Part of a small language model's weights: biases, 6749 steps.
Each number is 128 + 32 x the weight over its row's rms, rounded and kept within 0 to 255. Layers, rows and columns count from 0. Numbers have three digits each. The size before them is the row's rms in percent of the matrix's.

# down: layer 3 MLP down (transposed), 1472x640, rms 0.0481, rows 832-837, columns 480-639
# gate: layer 3 MLP gate, 1472x640, rms 0.0496, rows 833-838, columns 480-639
# up: layer 3 MLP up, 1472x640, rms 0.0463, rows 833-837, columns 480-639
down832 102:115174034109118080065131105167158196128101165078186233074098145135170094110130089143138143151173148223125176159132158171118116125114130133116097108102137116139129147121101093155114099069088096100153151121129115147182157122080046105111161091122088152196132130179068187069091173150125089102128173110102131081161167108106097126198114124106130110123088112136148130114107148073115130115127102171133067150116147088154120122130088130145102136147079060077157187122100152147154118144113073
gate833 099:098099127158073170091162162146086094147133130107128185122130091173155100171143103113140108148107190189139107165149160183126137163138162207142147113130104033176121123112182161082117145095189081111182115114152208172127109032138136141106156169161121148091127152084144131154152115174138105141131125095144081138101105174103097110124116080203102158110145153092093101086113122160109095096132147091143094100100169092153107175180149114058132166155156113151130164109137134093105134119132139
up833 095:116117079116100093139142194118060102168086116124152143136105089156081095090165092085117075089155103096105073125143112114200076164094114145106156077148149061155141114072146083131183092082089166063172141126151126152068110118112101136172170116136152152113143106182159136123096153159084146134170084109164108157109119114146179109113138152118087113111131132150102113089167120109144098162132151109094136135150169125186080123143164146108110111137176086124136128160122094092129129097124169
down833 098:134116183120090130139135147156099170120100120086213093042092148129210105116110100174171077133136136142152079132109113107112116098073173115174150070136068141150086152094168072146114156204113122164115142116151104138130122173163189104091146122132108152152127085127079099108103098112101120149064148071152184100194134136074106117179145110105141094149150120118132122115135086088138080135129139131135108151162061111021162107114124151145112156143205083144120118134182112148118171137056131
gate834 101:137165076118087176159109095180126100123132129126081106119116085074152160119134151166160130166152117132112150188145126121100159120136150098157087083151114139167123065100148102079124138112124124098109166111109133119119118134095123100093143124090179163102128127116159118135166174163120106159140190138109174147161102170118087149201064165131109133115090131048060108123100180132196193159090133126120115131095088152150164132093158148117120133181124129137094105168133146239108123135157065
up834 102:159059116124103123098108138163108113130077120110181150152067158177212143124146114145136151127105124120055161125145085159081128129124199170139113125099158144131197127149071128138135069115097153125137143111142112116151097124138165111166071138133145125179187155106151144154141098114110129174120154129127107158158129150177129124074110120128155132107106097124167136168145060089105074126137092112091088114152148147144095135100086174130086129155077119135107127124040109162169118138120161
down834 102:067067089123102166093119125121124120159129089112108074109097124121141144132118108121114150097107153133114116103168132106115144148060131175148145045150131132115187079112163145162133094135150108120135071096108098126126114133119162152143149168162044142129102138153117118140101109097136154180086120132110136122114200120147147102141121125174129158111082122103154165107161106175115095172157088126158115141102154089105108208174165206066156211134100120094140135160091136099194118128122101
gate835 106:227105225165137110177101148147145158126173095123148097032137094184093097075102139135102125104140147185064107189124130169206115108108134171148091064132146131173136104116163111146122089160145118159135101147134109104143126134102056133196183122147117122111120086058115137171141158096124145142167110056177138121172086163053141125126070116201142108121150156162097147115148177145106067107110167157158130151162145116119203139156115137152110123128176127161124169099145099160138083155128071
up835 103:122031100131162141132161086184100158113124114109128108092117107119136129117139082102122137075183178157138125103143056111197099099147136127201142133117074131070131127103129126113155125177143140136083153161141175080132142125119111103108095119095133091127101123120124076102137099142117160139165125135122126113100184099154151190167139166156092126127140154073116172122126159094142116102111117086135051140109116095140088150110132120114094120118160148132077108166146073061166173165185162
down835 101:156127118131151165145086110137155159141129122103142124095147153133151118179086108184199139164140139135132113116103165107094100127126119137157130091112057181127148111123124143151125106137183149118165150121144148133178056143101134152146140151153129197155105110114132128183115133106157214155152081140164146141108128102122128054166110085144098116156086105141138131052078129124031115081133140150146127102129126140124143085097082079164138141143145133103116138117180116010111086097090131
gate836 101:101096178187138121097081129145163078109075183153096118126125132112094179098120111115144104130181194110120065118168160165161127154143157042138126096080113123150131133093180121081143136127107095121159148139148157187118138066143174149114186097103177171128180096155121125103080123175177134123145162153167129120131136075175087118154115214080136108194106156087132141137106175099089124141192068142118123120123084119149166157093113117187134152149133116123073162121129114077122131106134103
up836 103:153171167172111178146132127112118120228164136057111099058152128090158122107099140133126119156110131108160196172104108082146126118105136159132152118089118122124124103077157147157137186067167083143138127181189166120085108141193196163178150107135143157123161124041127095160113150159119150109132090098158143140156153133157177144099165111091128173092128183097153125156173101165174118143083142189124209127120157103089111144169135080074096131145109129147110170125168060144118090188166179
down836 102:170153108113120131141146081110100086091122126139108107116081190176137117114082090191122106151121110098097142138067127090044126125100180067170119191080085119140114111151100086149200123110121151126200097164117114135163147116167151074155108135159144157123152107107163165058059139146161122119093084141208082145073163090090134155128138112148137133184101121161118071189159067142095115157098147152168153140149119091129165135155128112130161131176106127143073096211181148133112130169081135
gate837 098:035095137105100105096083111098107121124151109101050150145098177136159138155092113132121097129153113102096126133102110133158128150126148084113129119137126106178129142117130111074074133095077116117164089109126106155160100126063087116119103112082106040208179120133128113176191150062164135152182159081097144124111099129146111165193122126159123161120090129118074129105083140166124160125115136103114165106114167049151122123156135103136098120108178153125113138140080149164070156084147105
up837 094:114144119115150100144151122117133109139185114136115122171127131164148129144198151097197111101157185134120101104124127149144115091182126070113196118188139103108159193142091127128133133128158094155127177192122096114098154100115112112103159103163178115127088082125102155169156107109075197122126150174028152195086145155093084123124123090027159108061114121151119110158150131047146142090174128131134121158170117077122090129175180180173186136121153130148094117146104110155087151141151121
down837 095:124189126124122166109107177092152186116128110136180114115160095190064211084063061103101087193119089162167117132108133149045155111089097145126090086136132141126111098142098175123169113202126195140078131139084103102106137167145127129148169115192159123118220108134103131114127116136103139159179152078146156123151080147141180150112103154201119163145134111140137119119107152138202155177115150153130130156122177116110166134111118083155105102133111113101129168129158184111136174166173112
gate838 101:099185163115049088117170143152104100115162114081121198158101071098118072108126151081132102119143108167168045173108136103106166143133150160111194108099133070133091051062161084109141147108115136140097152091118152111114135129149065102126160188091114078134149103141082186113093111123193109127113171120177102167105126161138128181169139190136091157136151137134128162093184102133115137129183181147148109081186144121144077100116127095086139137128151135152088221120111149156153103106151098